Weights of a small GPT-style language model, trained from scratch on English Wikipedia.
Architecture: LayerNorm before each block, learned positions, no biases in attention or MLP, untied embeddings.
Each number is 128 + 24 x the weight over its row's rms, rounded and kept within 0 to 255. Layers, rows and columns count from 0. Numbers have three digits each. The size before them is the row's rms in percent of the matrix's.

# layer 10 MLP down (transposed), 512x128, rms 0.0709, rows 106-212, columns 0-63
078:116127142131125111093135113133156079118108126129134116146178120127124138115117121124205087152172102078122132095123121140147118156106172152103106124130099150101104156138161094133094120165137117
096:138101121129134106100111103117105108117163151097145094144166145122149158153105121123148107084113126128174117127114141189144102131170162090125143130128156114093140140132107108100115159124161151
098:135097088141094081099126143117113082148157135140179136125120129101140132122125149135120100116156151152152125121091115161165175103143128144114143117165126176122067132128126103138124124145113122
100:091114133118155167149092158143108124134111126113124090158136155148133137079105105144137097114157140157164127120154105137132154120113138116130140118181129114096133141073107122080125178124108111
114:107106133146160173151124129155179108143131160163138112136175102163146132128154138157155117102122111115084102129092095116172136083100168144101100114148083132158081121106151128141175116149135089
095:156128116098170140115090133154111123160150112107160135118129147111109115139095146117094131084133142130103161082113169104142160090169121149119136145109135162135096160164161119111170074114136110
114:140145154094139153100077118111115113123136133095164109122102088153152143138112164128136118123146117097092112131135088148130127069137184091090121124102120087132107154141165134123177130143128137
098:139127116101145083132111146139122096186093102099173149125130106159111151111136144144112100138101126103154079151146135110148112127145100115145157118111149144133116100113175122167098116145118132
098:125130123094128186107124174098133141115159061125150098124163143080134114092150146157137097150127130137121136147146113107122096165174123099079154143078134150100115152131104118138168166126130107
101:121121111132108122164104131148155143103135144131151134160144175133123138160112145100113161114128165142141097083135147146124124065126156118111109116129144112098141159152081126152120145116131162
102:130102135124136124141106095138143181187123150133135125117109101113135112135107188141100128131107136097096112101120111106155093120128113078117155110139099129144136070099133124168133111131138124
099:144116148079081117120128112120131164089074153139145092144152141133132135083105118112105112131136169133113141130143090131119105135117121162141161103098146149135128118151155118105090144115143155
110:075122126134131132133139113128084133110136066090116126133144171113125090147108150129135086160113141139172088137096179144149139116122117087145107105136138132125106156160116133139141090102084131
089:131119143100126128145137155122138116115143143142162128167165145078098163106169120182112100119130128161137096173117104124124085138133179157131165129121174109150121102133104151077126126105093117
093:141156123114085105121148102104096135127128128114154131090113120129185176096104118144144144154110128159155124144132112118118111088116157125168184121186152154141120115152113136149088103111150157
086:105098136115101127146116069114147108152112161153105129118094114106128178147095106137145139118144135093114127126149198116171143132166106110103123144160173115160112113133173114115116145154160131
087:116150148114112114054137130118157128117152124161122131150186106129094136133099118143118163068157120132110154151180183110131126128107141133123121127126168123114115100182098082112106146121129086
098:139151121089142127111124102132144116133132110125115071134160143131143142099105100162142157100165104137122139105146181091124145086103201132130098121125127143123125143184156105089127155129101155
102:159130144130127099114138131085116143145121134117106140143103144106138096108143096102105137148133107203156104110138092097143123109130128126114082143151099137130162142136136112116134178162111136
089:144088176134107176168102118087159093188162067149141161114106160147111123112158133163147102171122125133177141132085098128121135120124140144106155113129109158131131111124094095115098102118111101
095:168132096129126101098103111102121058165140085125108157117140135090118146167143103091126109139153116127131153144064120180119138157143148100108170090151145142142129110134122196144137100099111132
120:127181159096155156148116117124100129101129125177143155117144114086149123121134100114136163132107103144182102112126130174157171143138079165136114137127157112169146133132137092152134122145144125
098:146092141103141088096122110107132142172155128142161135099146087086116147127118141146145135126130136118145145143168091102119098194135143145128129158159072114116128156110125102094174108134094140
107:144121115089129112119116132144168117111089080141143160149114121150106081134118136189142120126115155130129136136086139151123105135108129116114082154124152088118128139111126110135151138131109115
131:107123122140127125157130121151135128112186073095132120139127108184156119119115122118154124166151112168110162155076127113113153092120097103113116121172111134148147130148141137125117141149125079
091:105100111123149108136168154140117135146130134154186139115170137150104086130111114106145138124094155145108125096106174133086139131109128138137104122126150141107164103116072140114078162108114120
101:106134120109113120110154139157134135135116093172165177128086160107084096120139139130123152130114134125124134088180148107116165121133121128106128093118131155134103111105109129150170127150106114
099:138160105127145136137110147157120127136132129104151109050148125152135175152115135126136106124104127128114150092117166145121129103116082175125124122113148134163120157138163200133121142134157101
099:157105161120103075111104129088154117121129129088142108150097128082128105139152175129140123115136125124160122096117142157151125135114157108146111162158151122168137163092117097108144124137142113
089:144140141111098166157142117116144137143134144126072145152146128121162148113138128090167102122121087143132151092150116130159131153090096090153150102102096174179124146103127120129121094135147147
092:097133146114114062133122113164119104109120099125162132115112164138118122096128126125112079092108108127180131102164134149120104134106189122133132137103179110140139145103166107144099126116124113
102:159132135108132115129145163123143169124154092120167104101144151116114160113128131154141150111156146142137145109115125129157129146124167128111128123113128154155121063173130179142148162096129141
084:161138144101125116119110115106113087123091125153181160135138147145121090129117111135122120144091144080118182072152116131173130145126145134150109176099121127109090178109149068115098134172117117
098:137157149088107147101192124100149108109111154123146142120135130122163136117145133125173110136196169110172112133124139153133151104130140107156099119098140140149151122148131079116105111111107106
092:134123118102182158139142119145150089118138115145158092134139144134202156097129147120159146149161133158139156139091152113099131089147162170125126093142171113147076174147120117081137111123093114
094:126122083146130114116107104114127126129134147138153126122173168094101122124128184144113115096148116103154114112121116098116089133181187111143145105114108110142088106129117078126166142151174120
104:149070120103149154126142132111102116123144133144129109118118131080154151100136132086136144097162136152119109108132146089085120160147163115106135137143143113092131121072127147115168154134109117
098:159126134146131153160143124151157095148180138104113109143153089098120129135141148168114134164141130084118118109159112109133149149175167118182120145157110150139132093119097123118141126128069157
106:160109143128127138120180142142109128126126120125145130161160093134129154148127076146133188133125162116135096095113141182132156087117103142151144138117102162109119116123133134063117129163140125
104:161112136092183134109153138113105129118121109146139165121176126173116151093104116100118137123151111150103156109147107135101111153109107114112138128134102167089159137104144138145139139142184147
101:152192129139126065116130144099103140098119136134137124134121179111119094096100127098130114128146137147161155127087116118095118096124116117184165117098145095123106139100146127115128130103109125
085:160119141082155165108124146128151102071135128152166089153104152131074139132128131104128128135163095141160122114159152116129113171143190128146147145166132144142126082157091111130107115105135148
101:139160112127164125127147170143105115121125161095106104131105123117118128083133113143092149108114161161139143109121113107098124192096099098145159109113148113140157135107105147126105120123153167
095:118124143099137136139132093112139113147107117153169097130127128129137131168108145117146152097142130139149123128181148092155126157133159145088151133161108145107143119120098108101123129138120109
099:058119132101111191184143131121132127138129102142143121123129145163151118151100102150191104149115120124099115124155108122146156120105106132126130153098146149117111140114130097143134138157122092
102:108105165158124146161103117116131146139152095109134096090136121149180094143113112139147103127126083118143159128140119095117100074167120084136142132109094116121135141102163126128182178126100088
097:129124118119080128118112118125136092122114118133162114120141147154149165136144150123145118134136122120129134101183144163143106110153158170116105105091091168200142117115073114126172112116160119
087:123110169107086168125089120079152125130162159124134119128124104090158130103139146150161125154132076110119146154107135119125137152078098140142115169082133126114164132135151141146123091135186106
099:131152105070089155144118134149142126116109105121153153164068162145181149148125113127139120140098167135149118132137195131136102108138130131126133137120140117099160163130103105131132144144133171
105:182115165136156168068105133101124142111114154121110127088131118143113137150108162139156085108137107104147147087119155106124114112168135121122130118129115133110128121158117128142108164130097131
086:123169109136143112102154153151153118121115158113117151120138123119143119108145128136105129131164102088109118123140154084185082144088140112103127106124123155132166122123136167132124077139124150
109:108158114081140195147153171120141104113096114107136128082115109133132147165135129156103078116134082071161143098128138141111123100112089155100103160117149084141107106126131116116140148156123159
094:106138135111137072120089140088130147110117162121179082118148161114104113136154176155145162089124109143153122136147149124172115097117105105146136114170104102128105142126119116130121140134125087
106:130142105134128191144153122148103140133132084125081131111138100168146117090096142091145078135117126097135134104078156105121106155127164147138124129150128123177111147149150085141127138099149131
092:162121121121132106131116145142145110136153123103114107111142088123137123094100125126131146159176142129139167114106152085140124064142167091106100118155120168173086174149142152111103134099135151
098:120147137125142164151109146131164119119139132124103147128131082082124133129101121142108144123133133137087132144110116127143149169122176130069112089123138136158128120155112133113133168131126170
111:097116142135112154093132158136168144129071120157157137109113103141150132136140119107132147132139136102093160150196130122135142154134115100133123100178118165123093104105158123120120135132151133
087:102097143129116127118129131127136122174083160143156113100108176093139103118140136116151052159098114157101101105113131129129160121098128143155206144116151124118116162136133127144130159173097104
100:140144171124153102093096122127128109106114149153165087143168111154125134151147159114141130158124155140134116103151111106107124098081175129094120141166099117113127151111130111165099136126096157
094:135115153151107102119142109142120117121130129146128139091143124121137134137103126154129163104189090136159131156171112087161118096167149092131104112110121126146125134134101121082156135118140126
077:168111136104143147126106120118125109132140125115143128109134148112092116153153119113115072151133109127102153133112131146172154116110188108155125084101144118159119126184144095130109110173123110
092:111105129160133156161112126140140133128109089128176124100113140112112110137137136096123124143138079101138113130147134121121201056157117122126096137163115119123116145116156115157145129129112088
104:106156116139107131113149109122118132094103130095167130095115121129078170149143136116116145125142156112125140125140144123136142121127093136126138126194107141131064141113112097150142146088167126
106:141154114116164175131122151099132141117126104098128162121148139103073076108146122125142075124102118097111162134140176157113117122130110111105098144169126131120163138136151130112157185093125109
088:139085124120117106140121148143090114151116112117144097132137148095136119112119110136144093105126127158196100117093137141122124151078130107148149123160109150101085181142122166109108092126126176
095:128129118100084160143103088153116136153123100083133120118142102162136175124137142113138129152108097118137156129142122110143129142085133119098145113118181083107150153130128085139168164122125157
108:119126120102125172125110108151126131116097120125130136089134148086110169115089137110176147160102149139143137104112147113099135112093157103119145137140146108150098151172172107112141130129099116
128:133090161168104121129138144113148150116109098146131162145162132114122098097101104134116105125094158129150181139145109080119107175177159141144124134068187148116109143099109129144043177121154159
105:131131123115103136097118147144176139154105115132125124115122131122131146132073103098110111158137143149134125109114112185142124073140099173159120146143127110164103173116153103115152108146094094
080:123116137135059104146155127130136094124093086160228150145103156176118127143098117165166083145111136111119118125125108120151140135115148160142129127134146134114103165122130103067124132115101138
107:151164128133113132132108140136116140133144124127077108113156132122128123125098124142137128212139120106169117114132131145115136089123136101098173077125115185129147115148161149108161107168128132
098:082133115126132094171131142129124165110149104131154109157139171159184118115172145154115128149144130157145093121162065152143128113137146127130110141096124131077131128129133193130122169108146102
096:149139127099135128131115147121126136115123150147115100138149116089135102097122128136117119151140105100126177150180132099119113186143121107134144124123144148123121117127113112145119126112197095
098:140174163160114108082113151128133110153103118125116148118140152073124091110122118127174117145127141078156153127179112093149151108149121169115128142145126135073102165089127152136127120139115150
101:169115127112114129134099131154126128065154183120110121149165112139121140143106105156131099126148139141157076080143140110161100147110094145113149108088108153104153092117134135082164144118085110
092:126099160116149158128128161108164085143117118148167129118117157119095132165116110149132104169128142132128119114138130110120127139169124128125107132113116139118150131138121142137097063148116166
112:137139073079123142189134076123138161120086104109175143132114156091142091127130149142124135144122127114102132125122108120122173177137176143122145172157165153124109079130093122111145111116117099
103:157155144158130118125113097108139122140113123088137117143155102134154118086126146112109149135167147136140114125149086094150144180134141117149163091140142165118128125115145155077097134102114133
117:138150123167118115146122181097108084130137102076155134111096136117118116080144148148118105103122127139173108145124100175136116132151124105143106136119123112118115112157146150129123134142088141
101:136099183136188108119129136162114155102112092110103138091130146144170129113105148129105146118142167118130047112155142128147121124118103144176135129124108146141110096172114142127135137165123117
107:128105138115150144103112102163137162167109114111136155116108120048091120118126110100120156143131135150109135126169163103135107138109121156155127137153100116094153160114146123115213110114139119
101:095133147161148136152111138114194104064163126167118140105125150091098157095118121117123076172156138147149116129112135099112152165088115097098107118118129106102129106140125139118133119137125148
092:056112130145133077147126089130141165105116124142106142108167120080107100120125132171148128088083147114141104127099140156123132116168150125117106115135157164185101115100138150145133162094138140
111:157126129131165138116139172089166130116156134106136129125116153084095144120115133124142139142113171147110105125138102099142111091154130162110153142100135137146155089150140114155187062122119132
101:185061123083121192147132132115106073144164136153108097089151110123129095097157114111110089143111104101151122141134147109155128159118118152126118124141125105174135150117141134154126102123116135
091:097127138106121130117137148152111152126120125123140100137133190110137112078098149142101147139152115133131157112099125119146144161083157161142116103190132142113140136113093135125106084125108066
095:133115177101178135133132132136153164129095145149152117175130097108138142136141147101121126145138148133109118119116155139134145154098145134143134123136134139078105108132186152122102187112110099
098:125102142086105165106154121142115123115120121124138110123110167088137085139116117137143113147151139163123139140166132134091104099118095140136154132120144150127125175128115163129168069153140089
085:101132142164132123140122194091107152114126135140118112112136164123137098137122120153121134091125168155162115096158115150103110103143095140124090135105097101096146111113123128147134187120110164
091:162130143092119139112129116152113141087117096103139142136154107143139143141107155107149147105102128096113137093136137140136147144143102125121115139104130095131147170130127125110116124111168103
088:141131125156166090108115156090131136162089138170167133084135143161131153118080148128138122130139101152187175131149143110098109175139136148124141141133106149097111146087121118134115115087124122
094:121114142156092143136146176127160134101140112128140142152127108113124099114154108115116108158120124151108172133138070144107164070159119100140137116136128154147118111111142102150133121121116106
097:126097151118144140156122116122139130116140092122151127133135167190107128133153168118099146082162181102143099123120113121112117175142104104111137120091144121104117127120088092122128159129127114
111:131109149121130112119168107185153087139116069132101173091092134179151141119122156156127155130140110142138152078141120087108121101143104108111113132152102131107123146131079120127150168124161106
087:123166122147134133137122182123146160091128111107178072134178158140157124088130153168131144087141157130147123085148110113140124089144132098124147122088115105127145140154142116130099196138076156
084:124123134112133144101136170100147128128142129111135099107134136127083174165086092116147117132138096108131139107150135154138131136133173162109111152141118073114127150147136126091107130135134137
088:109095087123135121114137136102160105146117129111155144123147128122127150131134159142129097151153116143170109150123137137098120093114156150129129135142157148119143135088132103153141072135162137
112:125125135084158116143130114137097084162146164145170134117138114126145147135143120133125119071114179148135157140156173158145088117138134126152119114116139163118078150149126134172141152152106120
093:140129128111113117119097113119158145079137114158141115071164153143084118137141099138120126122126143118141133125142203111123121104132119166133095098143103131145152108159155102150136146111181086
102:128122160159106152071096104159105105155111104115138158135104123120114135100132138166148172165128100137168115086155128104112144097114113126131196130140091139134091080136130116157150156138160118
114:117123159114134165104174174117078146111099116096110146122095103106134150149151153141149140077114120077089162120103094139158173131177126124149083130085146119140116150140129123138100125156118123
105:121121106080075153085088091109114123136112108134133109121081096117143151110135143157113138103143110125120148096110164110168153125102081120129133129082137122127150118096150185141150182179105104
085:173137137103116142145157141134114098135117116097160094140114121152107098097149139112173104093114141118121090155146163115151134148122126158155116143106123173111094127142138124112138077185146110
094:138099145146101113153164134110177161119062125112119112101109128097151119110139161134149125124161129109152115110112113115138060116124088088081128150170097084132110129120115113131105107163103119
098:144150128116112133170119148130145123129090060127088135126149122160118161138135125132183149192155108118157117171071111127143134141126115108125104110135084139150146116156135133146132126099142119
084:092113153103132127165133105118126134102125087102162126152119168119156143140144125149147095157144135080170102137152096129150144081166147127163131149094142112110099145103113130100157092167115143
096:137132082113143101117128144123158093160097069155160124117125120097138159128133122126115110119099111150114128142121141183148148131155149086132145129104123149078134114141097134163083170150109075
# layer 10 MLP up, 512x128, rms 0.138, rows 107-213, columns 0-63
099:143135161140133135124122095170097154154119159112105158142131127132161143150119152137110099129152081158102115139132113160120126129125147141136138127108102100133184152122169182191113176126171124
104:116143150112112104137139144173145126133127128152111157183158111126125137135113105143111104124099101158117161102128099154125142127076141207147115106138137146128084109078129153132116118099119125
102:132162082129138091113128138155116078140135176111142097143130112133126119120131106114125152113128132167141131156105115131154091119152119135137113132122134128154102124103086136143134116110192107
109:132135118118117100101154137147117157152145098174122146077086119154101099150145129105153129150165106118136150148122153113116153105131128085141082118093191103123179083174118140140130144149140175
099:131070152105143092131123123131163163116186123135086163110173079182143123097158174150094103154112106122142137115127102111120114173101081111128109079160104128144125117133120171146100144115119136
102:114117124149172131159189127120123149118111132106146124133158146136133118179113167112112110176182106121135130119133141142122142107114136140144088136163133130101141117126103151132124126101109151
097:170100116111133118147138117154125148136151126126130071092141134199121104173120118114088152093107157109156125135093149176134110146120114149096121091100115112149103155096182130125126164115133154
092:115113126152160142129113124141135160190158129116151123093156102153125129151119165084120172107112150117142143162109142123151106144109134153157091076147119125173121099102118170149076142098154122
103:101123114148150120141103145147098110132120115105124148112107100143127100083150106160112152132136118140127151166108133130195145143115118126161097149128126163117148079178153126181092143137092101
100:111131130116094133174112114117091134165123132149100104084107147100116109103082108132124155184140152136104174128116142127132132160156120178087075115092160136138139145124125134103168106168150133
102:146152149112107136164098142139152122149136116161079123176097117134113089158131125120145185156123122140159128097099137108137099115159128141104124117119107178130122127098122091163129106101107094
108:162146158113107123093125089121112134089160132161137162125136123150128141173120137112159148147109117123143102124111122153105139129086129130083095161125149113110140114179132139155131099182160160
091:145136114179106123094127132177108117101063168119108139144126114131118150131143120099130184191105115137122157088131096137140128156092103157174083108125142197111103119118136118138119095155103154
106:101132119118103119165131108139159151126164151125152105125134096117131116137079165102143121126117131080073143102124100167135124152084087153112113100087137121138158161121129160136124123094104111
095:176173129132160121143124164154125163124087148070111120123140152141135111129134141160089147180106135145140134132121113140104148125064178169103100147104128137138153123142155135160149136132121107
092:127106157134143104136070116127121137154122127119092135159116095143118128134165153093140109175154152186138140126106059112118134108106152120169131138135120144111125099157164136146146142150135137
075:111124119137110063127095115151118145170124128166207153118153137117076112127131177102152095133155135135150099132128076141132116142146087111113119166098154129139121142102119126102112130120165105
100:119124113102118122131105132123106074109121156106121134086130159124148100137130132137164124132104141148130116164110151136137118134148124117160081158114146161105138078133072150139082111082107138
087:080154155126191119151135132099129139141163123137138107152131123167126140146111150127126139110151133086136111130110148092105148168149094140115100148123078090080113156090095150127098127085087133
096:121121110159124109118115115142145120074088179127138106134119137098135117098101102109104116151114128141105115141144132121163155162114175154165102141163102128152130134121126088103139166185156115
108:128125131147138130119135129132116151154142122144157123138102095143151097174156145131152114101154079157084106060098118145122137138143156185100091107127154126166096149105109157160113110139137133
109:117177128106117135139123102117094129118100132117107103183109127166119135151120109110095138169141131145123152121137120127137125150108137107122098156083179160107121126169147167167116113161127059
093:137088154155129110146118123118125114126106169151161125127107155126138110172129114104121110099148098146124144137152143191134134137132145114126117128097082124145146127122096101109123185173132141
119:147130121136153128208111114114116118123126203145102144129168090152114123113110095135150089158120153160127140135105112120138111122149097130126138122111146143136111101126136129110116156132114140
101:105132121116105143146100138141104144119093135104086144148118107143145170112116176167095057118127132153150163189134101122143108145111163139096152112150082121139134158133148153170155119158143158
094:118123132115112110139134101121099136137137133138133134150104147100136133097147104118114147117117108142172169148186167144180133135101120108152082117120173133138141168155133122126151107096175133
100:173130106140118120137152147130148113157135093183194119153090082131145105135123076141114159121164085111157128080166132095118113119120095121153127123118143129098134135105119146129101123106115118
102:133126133100142135087089148113135141137160133098163138134123113148101133090095148074055143079133140148135142156184159161136142187097144140158135149142141130112110137115131087121121112162132091
087:070114108096130127100156122162108089129143118107163091117146116122130142143131137131117117123126131156123153115171118139112138167100109122120120132110097118121151129104142166120147146083081137
095:160137136155139141162111147105113147143119113116138182137111104125165122134100166091132147170124167134136077119106115090124114125143121161103121151094093135098093115138119132141143129122115105
094:123122166103127129136098105120126122100114148109165112135114126164143105123116174105108165146117171133063104119104103144145152173133121143128107101108146105100110129094121165115083138118173149
098:089152112161094145135179105097101135154155148152146082127127121122119137151113130164135127118152082144117088143121132143116120108105111115104137089177150115134160112114104155146169120106091120
097:139130143166126105167134107144092135146141146141098157171131122161085118159121142077101115142163097145142112114125082131170129122110119150131097139129163126108146165166111147129173121126083152
086:132131120133134137180116103138090133103148137104119149129118135106153084163151097139143159089130145149102114154113124162141102094122135146124080152106127135106109153131139150135131147078087138
092:133127128131132148109148173124105145144132107115113135129102104119091164142121107118141102161114128132130124172129145149146182154106118123092092151134081156092133156127112138165105147106100140
100:101155094137087142143136132089129152113076133108141127120095143123100135093186143155152162114142126120146136142164138130143088162144109112103111135136149186138128160102127111196133139123140130
094:119146099111138115112158141083077145144117161147109134092123146139137133091116142174100132152131104132164098175123137093117151152109152098130095129100103076115110154179158126136154086139155089
106:140141159149137101166147123146115156150139151107119107152107135149157109143155112140135128096144129207141154150131103131149101143132096130087121149115106143149109094116127134124170117107154135
108:131176148150102110092160109132144103118094119086134128113116118144119144080120131160110141161117140140152111126138127105160090137115124114131101132134122102098123137126143145170135124149137148
105:125102118116142152145145127119145100121173130110119140125121133139188152147158141130126153149184097140162103137168098146147137129161119115137129131180109178119090123108092134179105152118135133
092:122118115171130106146123101135108155163142079159134136117130115141128146117091115133141097123116183104121125161092100128147152101150101128104102099071147119159140139071180146157122127107127135
103:124097123137088100120111136120130139132140135130142115078169159127132136176102156120133128144109136126114125135101076164179174095108174123134103153126120128150115136147146084153118128133157146
102:186136120107184137144111130153097130065127143162126120121132126150166147107142092153126161141080159093144098147063114130129121131107118106131088178143104117135096075105120132179121147109142116
097:195149136107179102103105130118116118140090127126081133154091098124141134075123110152096149103110177149155129154140144168146101120139080128136112127154127092137113138121150134120106127119149127
099:118077113140094147123112163161113115125156110103126132079149110136184124141126130106103180128133138143112140163131093130117160131085112126115113109107161144158121140126176105110153104111166115
095:103136135138146084166132119127104145126130141134119164095104118113103140161101126101139124110154126099105089171117127102136136131111099081118108110133183104114087139133138127144148127202172130
093:147145080145146108133120127147099140126105099121095116143137165124133140139092081131079167163116120140144106161118130139110108136108153165117136128154113084146143096128140118124110096090128107
104:147130105171162152090157130096112100148094127112142107096152106173094123122103129097107126155135110105117152111150131137131173103125166114135132103147139165078115112122108127134172133101126096
099:107125110129150126169137080114116145137135113151126113152175160116121138146135126121139133148105192168130114180138118145099146113166120120124144131126126173104146188121137107135134094115147135
094:139105175115100090137109109108114131120183123133121113152121122130154140097068129139126119124119108143131131143128098148148157148118130137177099122172129085156099163100117097166146154120123156
107:153105128158121135143114157124154152160117144143095128132117156136092142095123107130188132121129154162128169113152075137138128156149169130101097111124152108113086137138099123131157127149172143
100:163136090149100167115141154133144153152152125142135128096130107158126113122098101086141159130100149128116116162121097145142097129148147148099166114112141085166145100111154100125142134116139093
102:081113125155170106152093119102134142127149140171128124110141128126130138140140136181094126093126116090134127096130095183151127143149166121177111138177142108107081130164103149143110111134134122
074:131139109121147106125113147082124161138060129143184114150145137147107166114150143135123136121133136141113110124138081156095097183100114143154156150119166137089137123087135111110112147163099106
105:155148128163144056105192123109140130143130130156178156116155148088179120092125105127148123090124139117148125105124130137108153121127116111147107104149155084121151094100128126152152136107154093
107:148108102117086155145124124094138109160155108124127148157121121119134115156105123173177146154124103109143157133116100115137154163132110160075080141089111137114121164113136088111101165123136103
086:172193147136141099162125154144149142116152178144094107127118154159122155107072124129088154139076146128131140153119124170172165134119112129145098122127111154152135156120164096127131097094125072
100:112124091137162141152140106143101143166118128118120136135114131135159098146110090145135128081145138126166160119128098166156132138132107129112111176122122126113140138209107140135138144128117093
097:162115127141152126139129107152119115076114086143108132139103114123115165088140095119123112153161146136142167119127101160111107098100101146117173144131081130103151107074148123120132175088160138
090:132111157143130110106162191166107152157131098145125125107154106180164124131091144173137168134132127127109154137094142068114122150131110145113129139140117113136149121108111126146141080107105121
095:129131117122164138107101115099164172140094147130113185089107111148147152079113129121118099122183155097160142117155135172109124140147101120146123112125136119120088140171133144118080109126138136
106:096100138091180120112080160112114076137130146120093117125157124108142091127092101102146106135125132120152128143100072122157102101182128136128076153110126108154125095126162133118157140119127140
103:128159145120150116109089112133102110105114146081141125118093092147167130126119152102131133139145204088142128150156167133119146160166122182096114114156136182137098094098113154150103127101141174
094:150141144141121128105140091137148086122155155136138124115111094106159101110136128123122118107138125100147123097154082194136133125128174138096107104136164107110112111098143078135121123122125098
096:129117149151123124129172134116122093119117145155086156164094115135131101129142082111110120122121143123128095118105127143105106092140109134127148147175132169158112125126167170153127084147085092
096:083086098163101102106138155161100139130106151096174158165162110126133130121108161111098141138124144131099134162152141149152125151121141142140094132161155109126136121119114115112163181126149180
127:117126125166101150089151164126104124136131173139097123115109143138129118093087135146147131159165123166117110147137150163109136108131101153116097137142141129156133141110163148155126162125117116
101:077126101141096118108140089138132097101130125118137137115141095120130123137147192129092128151124143093095110113129089107146169158106134135142113129158109118102160181135146145099147133158149196
090:179119102143158160134141084144145147095133124133115128106088121096153147091144157133093192138100130147158136101097124147136115125161075117096124121152120146164099100073117141114145116190152123
098:115125115102156138112126131168163140117120165090135122110119135112152175140116175127107132153120106095110110140099142120104154123125107128142127153140171105115141104123106110143075209127129127
091:141132152125125116133126180090146108165114148124105156141119102087107143139116115091134102153104136070144149126085164084154140126108108084128133128140135122112173136136145115161131132149152170
099:145129128108123113181133117104164145140154136152140140184113090146089135149120096125139132119124124097116099180125113140100111158134129077130107151110158116149154166127078125152147179118092132
102:136129154120127149175158108147130100104118125117158147117150106149157149154123158132125154147068141109166079128103184081119114111103129137134117142122134122128144138119095120140086113118134137
088:136140104103164185144151102106109104136155156109129086097135143109107124144135132201086103139124156161134144172151144141142140154132125178115119105124108125141116147113081138144112123090138145
097:142203114130080113096133109140067120117139141169093109099175100132116132114120132128101142110125092155163099157157080159154135099120109105097116123144140107146126140108139101141177102150151100
111:169122127102155102128127138154117117100140103123140168087139113144165131164130127148142153133129130129096140123103151154108135156118100133108090160107164151121056152133093109116064115139123135
099:121147126158157086139129106127109201124138103083130143151091113108093077099124100060143124158098148107122148111123164123086122148133153125080132119142130164079154167131140119140110110124120095
110:117136145120145141100123077154093108146112166150110117121107187125106152144126105106174142149154114127058127129135174110125150178140153130124091127136164135133155141117099111150110128110133092
104:129118112156076123126092155087118125145126132139142155135124089111103079143097090142160137148126134104131165118107129147165169151096157106133108096169147105122140196147131134138153142071147125
104:133143105128121090102098124131126131083111141110133166105120147169111146094133134134139107118147138120126099147148135108106143171123157147116083093133144115101137152137087127102132116154108109
099:119101131173126123127110138096085162180097095105086175126127118136089125124095138136132121150115082118136159138111149126146134135142192145136139131114062150111119135106128087143128158118127149
098:182172111168136118116144094045152110142113114143144092138061124110131109119102144140126158118165137140125124103124147152101130124123148096082092142152146150130150147121109118142146120146171136
097:133155123140138093140113130125150175171079113146133128135129172149157104137086118114134147136135100110120140115127173128153147148104111130157155129145122151113141130132143122130073121081179082
100:113171165151149072107140119097111204132140124075148110119100101147143169144097157137152131072134114126136100110145140150161118128139121141130112117147134195112100119167118127106146144089143133
086:154146102133110159157105107097125110163138136161137148120116091129120161134153101097160143125130177091165110134161118158119118128141117095078167175084111131121113111154163128168154167110160157
096:137128117125131102110125167064132126137183116168179088135084093112123139106131150089125121107103134118178109111150162140142140126135106135127128156127111130089209139101182184139105121131173103
102:127135097158165145145154158154169184140115145148081140112115137107121126106122105134099117103139139125139119107103140141141090157163132127150162131141100154144096105124110100129092153067115126
072:176147111107170054150088118128115098156102108125148112124119109148127120107094127124157160143161095106127147151144120110103130152107190125108133159142145138125085168141146109114115131091110128
093:111119093129134092156115134123158091144141093142137139136100109100093105115117147121095126140117168147107108128147136155107121146120127146126146105166137117115125127154120123132096106137101109
103:132108124108117092148132128167140115120157121114200139099135110100142100118137172065105197133130149119081098122078154117098107114138123114118158142120146119129116117148150157137142122146147176
093:142157102078138168135140104105155146110097107138142121127095130119145165103102141129181189138114175128134141131106161142083129188126137125102137123169140138057147146126089135110116128138122164
096:105141093164146133162144119156123102132132149109087108115133120092196106151102124093149046144139100110165176123141164145105130128115155143146094111168103121170161154150135165140098145127137132
104:155113166145160132101123125147133153086143194072117109124169143145135115113140155136127113139145119097125156137135047123140098113129125171168097138125126143128124097101151117137104146121092100
077:134116118108132075125118117155088115115107139110122153167107124108099096136156135139122133129119117093134130164119136121164104145146170172124144124188155152153139132183143099125139133107129112
089:149144146146129079114117090154134097110084153131132139146126145138134125120144148073121176139142157123119139136121114149126111148145113174094142083121167166122099169119140135124108142131122142
095:100157117128128135142117121132104141122133137148082112116091091104094091097139104092158118135166119121155123135133166127169144150139124098137143144112115111123137131132109135139117109155130089
109:143136127160138133114140163090154121124103109116079131115118164172142134106110106118145146167110107113139132135127134111146162115106132135118141158161142069156177071109117127121089098141151096
091:150085142150172148134151172124116154130188128131144116135097116116145123119098129133166101148142138127133153117123117148127136156118177108108123122175139075134074118149167141079141087107114134
101:123153112152096128117141150128117122158156110180141128121105103124114116130132070134125132137122109161146114156112174100160121135113128099148106099108119102128107176166121160170143147129112138
112:143150148150154116113107152111104110129137123137132166101124095100141126143140105142131135099111109093122132107116104123125176172097130147128108108109157113149129131177132154110075134106140118
106:163099148148133113105109151125141120111114112111109146128198126130146167135094142101111104100139169131136160157166115192089137097108127127118163106186136125121151155120122128144163124109118121
092:074143152146126113137103101127126082092162141144142142122141126109163176158146145134098184157105146123129134121110081163105127129113115148085146146102162126132113153144109140147142129105108160
100:128156117088086168153110093117104102130160095127131163151103141141122121121096173157130094106152123101138119127153098155173118132090138151154099123098131129078112112124126139137134094132153134
103:185129151172107127144130126119153094156134206127124126108111152129163164118113117138131098101156141134079089143158171149126105138112147160112104164133128123097146094149135134124116134175122110
092:159111088166125140115123131138072176130139129151151127139092131150104143124100151138120159079116108141132136129142115141089121140110110154120148123140188146110114118146097150126098112135093100
092:144147097093118145191133129123098132110167096122186131129131123166146127155111168139158158074122123133144129107108125109139144131121081152106155122134116143150108111119173127171106087077111166
112:091117161115156105153141102122158137126141168179132110111114103124108132153123116082125105083119124162123143138143136151171174112125104154156134109088140132139163128101111155138105105075159159